config.yaml
n_layer: 12
d_model: 192
n_head: 12
n_kv_head: 12
head_dim: 32
d_mlp: 768
vocab_size: 1113
activation: "tanh_gelu"
norm: "layernorm"
norm_place: "pre"
norm_eps: 1e-05
positions: "learned"
qk_norm: false
attn_scale: 0.177
bias: "all"
tie_embeddings: true
parallel_block: false
init: "normal"
init_std_qkv: 0.0355
init_std_o: 0.00513
init_std_up: 0.0355
init_std_down: 0.00363
optimizer: "soap_variant"
lr: 0.00425
lr_mult_up: 0.676
beta1: 0.95
beta2: 0.99
lr_head: 0.00609
grad_clip: 1.0
warmup_steps: 200
schedule: "wsd"
decay_fraction: 0.775
decay_shape: "pow"
final_lr_fraction: 0.1
batch_tokens: 32768
seq_len: 512
doc_mask: false
train_tokens: 188100000
steps: 5741
dataset: "wikipedia_en"
Each number is 200 + 30 x the weight over its row's rms, rounded and kept within 0 to 999. Layers, rows and columns count from 0. The size before them is the row's rms in percent of the matrix's.

# layer 8 attention value, 384x192, rms 0.146, rows 230-255, columns 0-95
093,195,141,178,182,155,211,172,152,253,202,208,109,226,158,245,243,216,165,258,184,187,183,222,227,172,166,191,140,201,227,196,203,210,189,191,173,217,185,188,172,224,176,193,190,162,191,213,151,226,207,187,179,200,190,202,171,204,217,164,167,208,203,178,192,287,156,184,249,152,214,220,243,232,199,228,164,175,177,210,216,168,181,195,184,215,256,197,211,218,205,155,186,226,211,165,223
105,197,250,225,240,223,169,218,196,191,225,191,222,199,237,193,174,241,270,206,173,155,230,215,209,180,178,210,176,242,198,211,141,202,238,241,176,220,135,202,194,199,209,140,172,203,205,174,223,186,229,174,246,144,178,173,159,170,193,165,234,151,139,188,167,230,163,212,224,252,196,215,187,217,244,204,268,224,228,219,219,172,236,180,177,199,200,202,176,183,202,266,207,209,156,199,179
091,213,212,183,242,203,197,205,169,240,190,240,230,162,144,219,225,205,182,218,170,182,178,202,217,220,194,150,188,175,176,209,219,223,136,203,245,204,265,167,229,204,199,183,150,218,183,231,147,197,189,190,214,198,198,179,199,245,237,186,171,164,199,230,199,190,242,241,168,253,165,216,233,201,266,218,195,200,178,161,193,228,177,212,258,167,169,240,201,169,173,224,213,195,202,205,205
090,197,164,243,147,210,189,187,212,201,224,148,284,189,181,191,243,217,218,187,223,177,177,183,172,180,200,166,219,162,200,182,233,201,196,224,183,239,235,249,205,192,242,256,214,183,136,187,186,140,178,176,148,199,210,178,166,231,180,157,265,246,182,158,188,165,238,189,282,181,214,201,181,198,167,208,208,226,231,167,177,196,166,207,210,246,171,187,256,186,221,237,193,252,200,236,198
092,190,188,182,204,230,152,209,165,167,121,230,198,165,196,227,230,167,228,244,184,158,178,201,219,190,211,198,192,245,211,238,190,205,244,195,191,172,206,207,211,198,170,216,204,138,183,240,218,159,152,182,177,169,178,201,165,167,141,197,234,199,208,171,218,158,278,233,189,209,262,246,184,197,157,164,162,205,197,172,171,173,156,189,161,239,152,162,220,222,211,235,182,214,211,207,238
100,203,245,200,217,154,173,191,209,242,245,147,123,181,216,261,174,206,178,184,184,210,208,175,205,223,224,223,162,283,182,197,208,176,241,205,201,149,164,219,265,171,179,201,194,195,247,225,195,255,228,173,220,189,220,143,198,210,202,210,221,155,184,219,223,202,193,233,152,158,182,213,196,194,208,180,181,184,225,201,225,210,201,194,210,222,189,183,158,194,180,182,228,206,217,174,238
115,224,213,203,220,231,201,219,160,209,195,199,214,212,213,145,206,198,218,190,203,179,188,234,210,183,252,234,191,228,220,193,210,170,224,194,206,228,97,192,174,147,188,168,169,194,264,170,191,249,240,224,214,234,185,162,180,161,175,156,143,194,199,220,158,203,198,158,173,216,153,167,194,193,208,197,214,232,179,202,154,194,200,191,179,223,218,242,195,240,190,224,223,193,218,183,226
084,189,267,169,173,199,226,225,171,250,229,183,280,219,153,275,258,209,248,239,164,204,239,194,163,243,189,205,233,245,176,163,206,208,171,257,206,196,215,183,224,220,190,247,217,227,182,240,240,140,211,209,202,197,188,241,175,256,236,199,235,230,154,210,232,116,201,215,167,213,231,211,233,230,180,172,225,215,216,214,202,240,165,217,222,208,195,238,208,173,260,182,182,165,200,187,220
091,171,219,217,191,213,175,162,175,245,229,209,194,200,168,176,219,190,165,234,141,162,185,224,179,196,269,225,259,162,237,219,201,240,229,260,231,212,208,223,200,228,165,208,188,198,227,178,201,189,189,155,164,248,214,218,175,194,216,205,254,188,195,213,191,212,216,185,193,199,178,197,171,148,174,181,169,155,202,176,164,218,237,187,155,202,244,228,191,186,228,265,235,193,182,202,209
098,196,187,167,155,270,192,234,230,192,230,175,283,200,227,177,218,227,261,159,175,238,218,179,146,204,259,162,232,218,183,215,208,215,188,148,193,250,196,218,224,150,143,164,218,159,182,231,195,193,211,221,200,173,237,211,173,189,177,173,212,198,170,242,218,203,185,217,235,190,186,173,165,197,198,218,204,152,178,207,187,197,208,197,257,182,201,217,189,196,251,211,188,179,195,185,241
085,183,182,213,200,214,180,216,213,165,188,253,178,178,223,179,172,210,220,231,194,188,194,187,193,195,177,242,168,180,222,236,214,196,207,198,236,182,182,215,181,214,252,214,204,202,217,305,216,231,192,206,183,152,213,208,201,272,172,219,163,199,222,247,223,173,172,248,206,222,209,167,242,221,144,158,249,251,153,188,213,219,202,247,238,187,227,215,225,142,241,206,214,177,193,219,222
100,215,230,188,186,190,186,171,181,229,125,264,191,194,233,201,161,224,223,245,209,192,184,164,155,203,200,165,213,206,194,221,198,235,192,192,201,214,227,201,194,225,205,220,150,199,171,250,178,153,122,213,174,126,159,212,204,188,208,202,229,183,261,187,275,176,193,206,171,188,196,189,223,251,186,226,209,241,156,202,185,181,182,203,247,185,128,172,203,149,185,240,155,249,197,195,174
096,152,203,146,145,224,216,201,211,128,221,200,228,205,193,186,205,223,237,237,206,213,218,142,155,160,210,170,233,198,198,208,135,216,209,199,220,217,195,252,153,188,212,172,315,170,224,160,166,224,167,257,197,236,148,200,213,208,210,192,227,206,247,189,187,183,257,186,216,214,208,193,190,195,193,152,241,157,187,218,218,232,167,198,219,177,208,200,229,191,224,229,224,173,202,191,164
098,184,214,205,221,174,191,139,192,230,226,272,174,212,143,200,201,170,203,215,204,170,176,228,219,189,175,183,173,214,189,193,178,211,155,186,133,180,230,231,205,223,251,264,209,212,182,238,218,155,206,234,194,161,142,191,159,182,234,190,177,241,167,145,206,160,234,218,176,174,150,210,227,213,165,255,212,225,203,151,205,174,249,214,111,208,216,238,175,185,204,207,201,190,207,196,205
085,154,177,208,228,190,200,195,257,226,188,230,228,203,172,167,207,132,206,226,204,192,230,181,225,258,164,220,203,159,179,179,247,225,223,177,218,146,221,193,143,214,206,185,231,165,168,190,240,271,216,186,196,276,184,190,199,206,147,186,129,213,187,200,211,165,210,168,230,207,253,210,241,150,227,155,191,151,200,201,189,174,199,150,199,204,202,138,236,219,189,240,171,193,198,171,198
118,230,232,216,208,232,176,260,143,239,179,147,196,211,205,217,169,205,237,210,191,163,223,227,164,209,228,189,213,204,256,214,208,215,233,225,182,265,187,254,231,176,217,150,184,215,176,189,194,203,244,206,175,198,238,142,193,218,146,217,201,139,175,234,199,211,196,226,229,220,188,161,182,186,238,176,222,194,243,198,203,214,211,178,204,191,149,182,176,190,165,207,221,261,155,223,215
102,228,158,218,231,173,221,196,172,195,190,194,233,147,192,179,226,195,196,217,190,232,205,186,211,207,214,170,201,225,222,157,232,139,202,249,234,204,133,156,225,225,173,165,190,217,157,208,206,217,210,265,203,250,195,177,235,265,136,193,214,233,191,170,181,211,242,237,157,186,161,162,209,223,164,208,219,165,161,208,207,168,153,209,217,225,194,148,209,221,210,199,186,174,165,219,152
102,242,252,169,184,215,215,166,144,204,197,187,215,245,215,205,222,159,210,200,217,191,234,165,217,185,183,195,301,211,205,166,175,247,231,168,212,172,229,216,190,182,188,142,203,198,207,238,185,191,161,216,168,192,162,196,191,160,195,174,171,230,235,148,184,183,183,178,170,203,249,176,201,251,214,201,198,159,161,243,215,214,205,193,212,173,130,214,187,227,157,142,193,209,117,217,165
097,210,142,197,190,224,234,180,207,216,229,195,234,175,204,229,219,197,236,177,177,202,203,169,214,244,178,141,217,222,242,187,226,210,173,196,222,233,141,233,222,150,201,164,224,156,199,277,193,234,196,189,134,186,220,200,189,233,152,156,231,236,177,191,159,201,157,184,187,167,224,216,195,168,149,220,154,219,156,135,215,144,201,226,227,156,212,140,195,203,184,170,171,233,165,258,263
101,249,169,249,119,214,233,145,156,194,156,195,163,212,181,236,256,202,169,208,146,185,181,185,205,197,148,200,259,204,165,196,223,169,215,174,261,200,209,199,196,221,153,174,188,157,144,215,161,174,189,219,176,276,237,172,198,184,198,183,157,167,256,209,228,185,237,231,230,164,173,185,141,228,211,178,216,213,211,221,182,236,170,202,243,195,174,225,204,223,206,195,224,173,194,199,196
095,188,168,149,166,183,152,165,167,195,133,208,157,272,161,182,162,176,237,212,197,217,207,249,178,200,160,167,215,229,222,224,170,214,206,214,189,179,149,221,185,220,208,178,246,186,222,203,250,248,193,228,194,191,223,208,153,185,222,234,156,219,157,182,152,203,194,177,177,189,167,175,189,194,202,224,232,145,125,226,187,175,180,192,243,184,179,200,244,230,192,200,230,223,220,214,179
100,171,163,195,191,184,222,218,169,206,172,220,154,166,225,183,155,214,264,222,182,226,183,130,189,219,200,230,204,206,195,236,185,209,186,204,144,190,273,165,169,221,219,219,143,194,219,245,229,200,201,205,212,134,213,229,177,159,191,198,203,188,196,222,150,159,217,226,184,195,216,256,206,195,236,243,211,185,211,238,168,239,189,192,154,223,206,209,276,198,199,165,131,205,197,148,199
100,206,204,194,148,214,246,229,170,199,239,178,215,140,245,166,221,236,194,170,191,187,165,230,197,225,236,169,245,193,178,204,191,181,203,183,186,174,199,184,201,176,250,210,212,197,256,142,205,167,225,185,224,246,152,181,152,197,245,188,204,223,156,157,189,193,274,159,200,213,205,198,214,200,173,198,215,256,190,171,194,170,191,184,180,213,263,183,211,263,209,189,218,227,217,170,199
095,241,143,230,214,153,229,153,241,176,184,181,156,207,210,221,212,193,195,162,156,254,175,202,223,210,224,205,165,228,173,141,186,174,196,197,182,224,160,216,200,178,210,196,118,202,205,195,216,163,216,196,201,238,221,184,232,150,266,243,219,201,197,217,208,158,241,130,211,173,217,212,237,244,217,227,209,189,204,199,112,193,220,176,197,246,204,193,161,208,173,217,183,222,267,117,182
114,227,196,162,195,293,270,218,204,162,220,192,255,209,254,159,200,189,242,216,195,226,147,137,201,204,199,185,226,197,215,191,222,202,225,239,186,246,184,191,204,187,168,196,219,179,194,189,209,192,191,225,235,185,198,220,218,206,140,219,251,241,212,197,238,147,210,255,178,213,175,188,228,210,195,204,206,177,154,221,176,196,189,227,231,179,143,202,244,190,240,215,166,209,170,216,216
100,246,256,226,239,262,259,194,168,179,178,192,259,171,189,214,205,206,195,210,206,239,212,221,186,127,196,263,152,238,204,186,225,169,227,240,155,216,193,168,216,187,214,205,195,229,190,169,184,143,226,179,213,198,204,193,200,164,188,234,205,214,181,163,229,156,237,161,198,186,192,228,189,239,183,199,195,245,150,208,173,180,208,252,149,272,195,186,182,205,206,199,208,264,215,185,174
# layer 8 attention output (transposed), 384x192, rms 0.124, rows 230-255, columns 0-95
092,213,208,186,179,242,240,145,270,201,114,219,195,234,247,135,184,180,198,206,138,251,155,175,206,215,234,190,178,202,167,202,207,155,208,209,187,175,236,202,198,213,177,164,195,242,188,212,167,203,214,214,249,196,182,185,216,205,168,222,182,166,137,198,149,187,192,234,152,198,238,172,222,214,193,189,238,175,184,256,240,183,193,269,228,173,206,219,168,188,207,200,215,172,247,190,147
101,216,222,154,217,213,173,224,158,204,189,224,204,203,221,187,146,188,197,138,179,184,232,190,232,195,182,194,216,155,201,186,233,215,194,261,215,176,205,199,183,151,176,193,238,127,193,258,190,219,162,212,161,203,175,202,207,266,203,216,207,209,212,216,291,202,178,235,204,166,183,138,242,204,192,182,150,266,254,208,136,178,162,239,191,194,195,174,168,198,247,135,203,210,240,178,221
088,166,148,190,183,166,184,200,199,220,203,207,221,240,215,147,228,221,190,205,166,211,202,225,141,199,165,244,212,220,202,230,158,178,177,204,225,212,205,124,203,225,193,221,260,202,227,213,215,206,150,176,150,139,217,190,239,228,177,214,201,234,207,245,196,199,177,160,170,195,166,178,202,232,233,257,191,176,159,159,256,241,223,215,174,226,213,182,157,235,180,183,192,165,178,188,151
082,196,235,244,235,207,249,192,161,198,241,251,166,203,222,215,243,125,184,188,195,245,192,196,180,232,130,227,178,248,184,219,201,171,207,211,181,179,215,214,214,213,223,154,155,208,208,178,151,193,194,193,165,196,175,207,207,191,205,254,179,194,242,226,231,200,215,226,248,224,193,190,236,162,169,188,231,219,160,158,215,283,186,211,251,195,249,159,148,203,177,245,199,197,195,176,169
091,159,195,247,201,179,195,224,190,213,193,212,245,199,215,166,250,229,217,194,183,202,218,177,167,149,167,234,165,103,196,239,197,143,203,237,237,266,222,174,237,195,215,171,175,226,230,198,151,219,214,169,201,233,173,176,220,218,227,220,207,212,151,271,204,165,157,218,220,226,167,219,221,183,226,169,252,217,211,168,188,174,234,213,165,147,241,192,220,197,241,175,178,232,216,212,239
096,181,197,236,192,253,216,194,194,191,197,172,226,236,174,168,271,216,154,213,183,183,199,206,194,248,180,247,216,125,214,183,166,213,199,208,181,169,161,247,183,182,218,215,244,205,167,205,198,171,266,145,248,192,214,223,215,195,135,205,201,182,179,200,219,251,192,231,185,218,194,235,164,234,190,206,208,210,223,168,179,197,206,203,216,208,230,176,246,192,166,174,202,222,215,165,226
111,233,225,174,190,199,209,205,217,186,185,159,254,175,181,260,177,245,198,199,206,184,187,152,247,141,221,188,179,203,185,178,237,273,197,152,187,203,178,185,241,198,233,210,197,226,188,224,210,211,219,211,232,240,230,168,170,267,201,192,214,182,181,198,242,207,201,241,227,180,189,189,187,179,233,193,183,244,153,201,140,141,187,131,160,188,178,244,239,184,180,170,159,221,222,157,213
082,184,164,235,193,159,186,207,182,207,192,238,215,225,195,135,191,201,247,167,188,176,197,154,166,196,195,189,208,180,273,243,227,241,226,213,189,210,217,167,163,217,190,240,198,214,221,200,220,146,147,183,185,188,149,196,206,180,190,123,219,189,247,233,217,186,210,151,236,200,235,132,221,200,238,173,218,158,224,206,285,233,187,176,237,187,225,238,151,256,247,231,213,217,237,227,195
091,183,214,224,195,222,240,254,178,207,184,232,242,191,234,216,217,216,226,161,231,185,191,147,208,198,185,171,185,209,201,193,133,139,193,187,245,149,188,224,270,141,210,214,207,127,236,200,201,223,234,230,258,193,237,235,198,237,188,199,175,212,174,265,197,204,178,214,203,231,216,227,205,201,183,165,206,219,241,166,201,184,171,226,196,170,164,150,189,228,226,206,188,182,178,228,171
091,210,213,190,181,146,199,194,181,177,152,197,205,245,228,197,234,166,175,212,239,180,160,186,220,186,221,222,152,192,263,172,204,177,262,193,220,252,173,139,192,212,209,259,230,218,184,260,228,205,201,195,188,218,155,165,203,211,211,152,216,203,220,180,194,154,196,208,190,228,182,163,167,178,143,171,212,249,192,239,203,173,164,152,180,166,226,208,184,225,233,242,166,192,134,185,167
086,173,177,225,178,202,204,248,213,226,176,146,202,155,215,167,223,218,207,125,181,167,283,209,198,234,227,227,236,146,188,224,189,224,168,192,217,176,226,161,209,190,156,191,203,257,216,195,224,212,154,188,121,224,209,171,183,194,187,186,221,231,209,213,193,163,177,198,200,233,189,212,182,176,229,164,142,166,241,204,194,201,203,221,245,170,222,166,144,245,201,252,151,153,214,166,211
099,177,201,190,274,213,282,218,189,195,275,262,199,237,167,200,235,188,236,182,185,170,231,183,172,230,198,237,214,170,136,176,227,189,219,228,205,230,230,223,166,202,198,237,194,192,255,206,220,210,221,202,165,201,171,185,260,153,178,214,247,168,212,163,146,192,138,194,223,199,186,236,178,223,242,225,207,165,226,202,263,209,223,225,166,213,229,210,223,245,221,229,210,219,196,203,209
088,245,171,197,229,175,206,205,180,234,233,176,259,177,186,218,180,145,163,142,202,179,184,241,239,234,175,222,213,221,242,196,229,192,248,211,206,195,177,169,155,199,193,217,225,220,185,208,191,164,140,174,215,274,194,225,173,210,232,224,163,200,201,182,220,183,145,234,193,139,214,139,210,195,167,186,176,237,205,201,182,118,204,201,239,226,169,206,180,216,225,221,199,187,231,231,204
095,171,191,191,217,209,221,226,212,142,188,206,184,186,260,146,166,143,198,188,201,197,187,196,156,230,143,237,219,128,194,225,203,213,232,165,163,192,215,197,228,214,173,176,183,227,177,228,199,206,159,155,168,181,212,220,223,209,214,210,226,211,199,244,148,182,197,179,237,217,279,188,198,200,205,168,154,202,178,227,249,203,184,225,182,169,226,219,246,221,267,198,236,215,221,172,220
082,183,197,240,158,205,154,180,195,232,194,145,195,185,216,158,127,229,210,180,156,155,199,242,167,224,232,165,202,164,182,224,170,185,236,195,207,251,215,201,281,183,210,228,197,206,209,223,203,202,239,202,189,136,172,253,173,169,208,213,188,176,251,237,145,241,161,163,192,190,245,195,204,170,180,163,208,156,266,179,202,202,241,214,190,202,188,158,230,211,192,166,190,207,151,201,212
117,153,196,169,218,233,197,202,220,167,203,258,208,227,208,202,165,200,204,198,201,158,179,200,218,171,202,172,137,174,202,181,184,213,204,279,237,177,189,231,183,156,189,207,251,181,179,214,221,175,218,177,213,199,191,192,201,200,174,178,223,205,224,213,220,236,187,227,208,215,178,195,178,212,186,195,179,205,247,158,142,168,174,193,174,210,197,168,162,139,188,242,209,224,196,186,183
101,187,278,226,209,225,200,232,212,248,207,206,235,233,245,214,229,232,165,215,216,215,179,172,241,221,215,212,208,204,193,205,144,207,159,201,242,222,262,187,217,207,237,203,204,155,195,166,211,160,152,198,217,236,213,195,226,171,188,207,174,169,198,175,267,162,179,227,197,189,213,179,166,141,245,213,184,245,190,217,212,185,201,202,233,163,189,207,253,194,143,184,186,204,136,178,193
093,158,245,160,234,177,196,135,245,215,267,201,226,178,275,223,222,223,206,142,185,179,209,205,193,175,170,209,219,197,201,220,200,173,235,170,183,232,214,215,206,187,199,218,207,157,208,207,194,176,203,147,166,253,255,256,190,201,196,273,209,209,232,160,162,173,212,170,210,170,183,142,236,156,196,179,280,148,199,168,206,167,196,208,280,205,185,208,246,167,197,244,231,199,205,185,181
099,205,208,216,225,195,157,267,176,165,192,213,203,208,283,195,252,227,210,198,239,166,130,187,201,160,198,197,235,175,195,195,182,206,239,194,257,174,207,207,234,233,181,186,206,181,212,253,206,252,232,215,156,185,219,156,224,216,214,230,214,178,170,189,214,196,213,155,167,169,219,209,212,199,242,171,229,222,197,220,201,225,218,222,183,182,202,203,219,169,131,218,191,172,180,152,237
093,208,184,196,207,142,258,197,229,171,185,185,231,203,133,166,206,221,134,247,249,197,244,204,169,155,229,237,180,201,182,202,215,178,225,225,243,176,236,218,193,166,228,220,238,213,182,237,204,216,194,233,204,223,193,225,168,175,244,183,144,164,192,166,183,221,169,199,188,153,204,196,203,196,133,222,226,213,178,173,179,227,230,226,262,253,189,190,188,183,180,219,161,167,156,195,175
090,230,150,188,120,247,138,188,177,197,221,165,168,136,198,183,189,191,92,201,201,161,187,181,196,216,226,223,219,181,165,230,196,201,242,182,219,182,217,207,189,239,171,182,186,227,215,226,210,192,194,198,218,217,221,224,191,206,214,207,225,202,226,154,172,200,208,161,200,213,182,207,216,168,257,210,231,168,208,207,192,210,232,246,235,191,223,147,211,253,172,160,175,166,224,254,154
098,236,200,218,183,163,177,173,184,215,220,221,153,227,225,174,185,204,190,182,170,235,217,238,172,216,198,195,164,192,164,226,190,182,231,217,244,203,242,203,206,213,218,204,193,250,184,183,183,181,191,151,211,223,177,167,239,162,251,171,180,248,234,147,171,230,275,167,221,229,174,182,209,183,211,169,176,134,227,218,168,217,201,273,225,225,184,219,213,240,167,177,227,166,219,229,213
096,161,224,184,196,176,208,170,187,120,186,229,222,176,228,230,164,212,202,224,195,227,156,214,238,148,159,213,211,226,249,185,178,192,212,179,212,229,158,178,227,204,190,155,186,247,141,199,191,228,202,172,237,251,244,229,187,225,227,183,174,187,187,186,205,203,146,226,278,206,245,177,186,155,216,186,199,214,136,212,203,159,193,166,198,209,175,216,222,139,202,174,177,204,211,218,247
095,205,204,230,216,210,221,217,198,210,203,173,170,176,134,216,198,181,187,190,247,229,197,216,210,155,226,195,139,192,218,251,199,235,188,228,223,213,227,204,127,222,214,170,214,228,155,177,206,193,234,162,183,158,200,162,202,252,186,152,172,192,180,167,217,180,181,241,211,209,198,201,167,209,157,222,199,163,157,193,207,204,215,186,183,150,160,140,256,192,208,172,244,115,203,202,198
110,165,198,192,229,152,177,229,155,212,285,245,217,176,230,161,204,210,145,98,234,201,206,191,171,184,209,235,207,206,181,231,227,190,168,221,166,231,207,166,159,193,158,190,268,207,229,158,199,233,197,196,184,229,170,143,224,173,182,263,222,221,186,259,191,184,213,188,188,192,173,220,230,169,173,171,158,192,216,171,180,174,209,173,166,188,177,193,204,208,207,215,121,210,172,193,240
101,233,205,203,201,151,181,233,225,186,201,193,224,186,215,150,269,242,168,198,219,232,178,172,158,170,246,166,207,182,197,226,217,270,130,192,210,177,193,213,180,235,223,172,209,224,179,190,129,209,158,158,159,206,209,140,206,224,194,175,206,223,232,167,243,251,196,230,269,242,199,167,212,249,223,203,236,205,154,190,173,198,147,203,247,153,235,242,208,173,209,170,162,160,175,207,191
# layer 8 attention query, 384x192, rms 0.145, rows 256-266, columns 0-95
085,172,219,162,181,195,183,237,207,184,188,229,198,244,236,188,246,193,194,167,193,207,175,184,199,299,225,190,213,141,173,204,140,182,233,194,224,188,202,255,219,172,191,173,191,224,235,208,250,204,185,236,181,227,208,189,192,195,258,236,207,180,210,188,246,203,153,169,225,208,174,221,207,187,179,194,209,164,211,170,196,161,197,262,201,168,193,190,247,198,98,195,190,232,165,189,140
092,127,197,226,189,222,203,195,177,158,184,234,256,185,229,214,224,179,223,208,164,213,213,207,159,143,155,178,185,176,212,233,175,134,180,185,246,219,156,209,218,180,222,160,191,211,210,173,191,223,223,211,180,194,189,203,195,257,173,136,186,217,183,188,154,229,206,267,202,158,193,221,165,187,155,248,194,206,206,165,192,152,186,207,172,213,164,167,177,263,259,184,183,198,183,221,201
085,207,220,189,217,209,169,195,219,256,244,190,284,148,225,208,195,153,212,167,248,191,201,206,246,235,200,188,188,181,224,203,224,177,198,217,207,176,166,233,201,218,136,223,227,195,172,245,167,222,228,188,175,176,215,206,253,148,199,210,185,160,162,206,190,232,238,214,198,218,233,210,132,202,243,203,246,206,205,129,249,212,174,191,160,123,210,205,240,205,184,215,207,184,199,196,208
090,190,228,160,188,151,265,194,243,197,168,170,199,237,211,170,209,210,176,205,169,196,151,240,139,174,203,222,166,211,174,218,161,180,244,230,188,196,201,240,200,196,203,190,227,223,204,260,131,219,171,187,261,176,228,237,117,160,213,199,207,199,246,169,192,232,230,209,215,147,161,227,197,168,201,158,185,224,201,283,156,134,174,118,217,231,225,248,224,199,142,150,254,201,193,199,219
092,246,193,197,182,193,193,208,241,218,217,175,210,167,169,176,163,233,143,225,153,236,165,233,237,215,232,195,167,160,242,235,166,176,189,245,181,179,194,177,221,206,213,193,230,201,202,198,212,190,223,202,223,181,228,252,180,184,146,190,224,212,180,217,185,247,164,237,170,151,220,217,185,164,172,156,138,133,208,130,214,164,149,194,195,174,199,201,221,240,188,189,216,202,219,189,225
093,150,149,176,187,170,177,273,207,182,130,205,247,186,210,188,150,212,243,177,180,149,238,154,184,197,208,140,192,175,147,224,187,210,209,181,217,232,176,229,196,215,230,139,193,187,215,268,187,247,195,210,233,215,212,185,184,245,199,212,181,205,208,204,223,169,219,182,211,211,270,210,182,155,181,147,206,229,207,217,231,209,200,207,170,179,170,195,165,222,200,184,237,142,248,189,198
086,191,259,190,231,190,150,217,201,205,228,204,168,177,277,191,178,193,237,167,190,221,191,198,161,207,181,144,229,165,173,245,108,220,221,207,183,189,164,197,187,180,227,189,160,169,196,204,233,151,189,214,212,183,186,197,195,194,169,226,140,203,186,181,175,208,225,228,183,176,178,266,221,164,218,181,178,245,189,222,151,187,185,224,233,179,169,149,245,195,170,177,175,266,222,217,164
081,159,220,205,201,187,181,178,203,233,158,246,244,219,241,239,133,222,143,259,200,200,212,171,189,198,189,213,182,189,197,264,182,217,188,171,202,263,156,190,190,222,222,163,195,148,248,201,196,163,246,246,210,144,194,227,141,156,203,214,200,228,233,231,201,164,230,175,232,228,153,203,191,199,184,203,185,122,146,283,217,221,193,220,199,176,246,192,210,216,209,241,210,233,230,210,202
078,271,233,183,188,251,198,183,223,251,145,191,167,253,246,156,257,204,229,226,230,164,165,228,164,217,237,261,179,218,215,223,200,244,171,188,160,209,202,148,222,197,261,170,247,208,240,234,203,153,213,181,203,234,213,209,174,172,173,195,184,175,231,201,158,166,155,144,262,197,235,225,207,205,171,229,197,220,162,155,201,218,200,186,183,206,248,190,201,208,194,192,162,228,216,170,223
090,190,212,231,249,186,140,223,167,191,175,174,212,207,245,189,207,200,207,200,179,177,126,170,243,189,190,130,145,202,190,156,229,262,196,167,200,179,175,103,197,172,155,232,199,268,220,187,205,222,227,207,235,215,244,201,168,218,189,216,209,172,173,154,187,206,256,197,215,173,206,232,193,255,255,185,201,255,179,206,199,184,211,170,203,206,216,175,205,144,181,196,191,190,232,239,195
098,127,216,227,181,187,162,208,131,233,197,195,195,150,188,166,203,168,252,206,172,188,190,199,198,174,210,235,177,197,219,243,235,243,141,212,183,209,211,242,181,235,240,185,194,179,163,233,239,187,190,226,212,166,197,177,192,249,218,188,178,208,222,147,227,189,236,167,208,280,212,176,199,200,220,195,160,244,181,187,177,178,212,143,267,183,156,185,156,170,205,231,155,243,208,231,198
# layer 8 attention key, 384x192, rms 0.146, rows 256-265, columns 0-95
084,199,213,150,163,261,195,207,228,224,180,235,178,143,156,206,202,222,157,225,206,212,217,233,215,239,142,247,189,190,264,185,186,189,234,216,217,181,162,230,278,207,194,200,141,204,206,192,161,156,185,231,205,222,204,195,203,167,217,235,123,207,266,193,200,208,225,195,209,268,173,184,146,187,203,207,247,189,163,134,226,162,221,135,194,173,208,142,219,194,172,175,177,190,216,239,192
091,236,239,235,208,234,194,170,237,178,214,232,241,210,229,245,183,196,218,223,160,217,214,188,213,132,230,233,221,175,232,163,219,202,169,139,221,184,201,230,208,203,245,226,197,228,193,229,164,247,186,177,195,208,228,191,221,225,188,223,247,247,214,183,191,223,193,232,170,150,207,198,177,203,186,240,127,221,202,216,202,166,246,188,244,193,216,135,212,212,252,178,194,239,199,188,154
084,184,211,173,202,211,203,207,197,240,194,217,183,180,208,181,186,188,218,219,208,215,209,167,244,210,175,184,208,214,205,212,184,211,148,241,180,150,201,258,198,186,225,185,167,241,192,250,208,177,236,219,214,199,180,218,215,133,235,177,160,213,206,194,183,226,231,220,211,138,230,212,175,201,230,197,213,187,201,201,225,196,221,193,189,177,142,234,185,202,162,183,213,180,190,239,224
092,229,266,168,184,212,163,175,178,209,234,163,202,225,189,197,176,151,172,221,195,191,195,251,155,193,231,204,199,181,195,225,179,144,205,158,221,229,176,239,138,183,185,205,215,230,265,189,208,184,201,211,225,177,177,213,146,205,127,185,221,218,200,192,218,223,212,202,206,161,176,201,133,236,153,155,204,221,245,252,131,181,151,190,235,199,186,167,240,214,213,207,213,223,172,220,195
090,220,300,184,213,194,177,230,192,181,190,196,196,203,192,211,167,260,177,247,225,234,133,221,250,159,191,191,191,135,209,255,173,182,195,275,222,235,195,231,230,194,194,182,267,173,220,213,260,260,236,235,227,163,162,207,164,161,133,186,236,206,197,174,202,185,165,219,130,132,220,175,209,186,184,169,154,203,248,187,214,235,184,203,189,160,206,187,212,180,154,192,238,246,216,250,193
094,177,148,193,142,193,164,232,243,208,175,217,209,260,204,168,163,215,268,150,148,196,176,240,206,234,178,179,234,196,194,170,178,149,178,200,229,197,193,212,198,192,193,197,149,182,206,186,175,220,180,209,203,232,202,176,259,203,196,188,161,203,175,196,209,252,185,194,222,230,188,182,181,176,203,150,171,203,241,193,223,170,208,180,182,178,160,178,187,219,208,170,187,194,228,167,174
087,191,234,209,170,182,192,234,185,236,219,211,272,197,202,207,218,228,139,161,203,233,207,201,242,199,193,190,233,130,214,215,154,249,204,209,201,252,130,125,191,216,196,207,213,165,221,248,201,169,183,193,217,197,197,240,191,228,164,223,231,226,180,242,201,208,198,180,163,152,208,259,194,176,198,213,173,217,193,203,212,238,163,155,236,162,190,109,203,196,164,227,184,183,174,245,169
077,248,179,185,218,205,219,225,212,200,200,247,225,224,217,192,235,208,243,175,243,276,155,184,195,179,217,185,186,148,261,212,176,175,252,159,199,170,179,218,204,259,180,248,200,153,216,228,131,186,229,258,192,200,212,236,157,203,145,187,191,194,199,179,137,211,204,199,196,161,199,147,171,214,185,144,178,193,194,222,212,175,245,209,205,238,147,234,158,189,220,191,181,135,226,205,136
077,242,230,174,198,179,215,230,173,203,198,137,155,193,231,149,194,219,205,200,221,186,170,257,175,200,222,226,198,145,169,237,206,271,184,200,196,164,182,173,236,253,214,155,198,202,211,225,232,198,198,234,207,175,198,212,191,241,152,218,145,246,230,216,216,163,144,165,173,156,242,198,199,240,186,187,222,221,174,258,188,229,247,165,238,203,201,211,208,157,161,197,254,221,205,161,205
097,183,202,227,215,222,227,202,219,194,172,204,193,190,171,176,170,169,136,199,133,175,210,161,164,192,232,186,200,240,178,201,205,192,216,161,274,157,203,196,261,186,185,180,188,265,170,239,202,191,238,187,217,257,203,203,221,211,201,201,165,167,209,224,232,138,237,199,195,194,282,225,214,215,183,224,227,232,188,224,185,193,181,215,218,185,207,183,156,162,213,176,191,213,183,226,164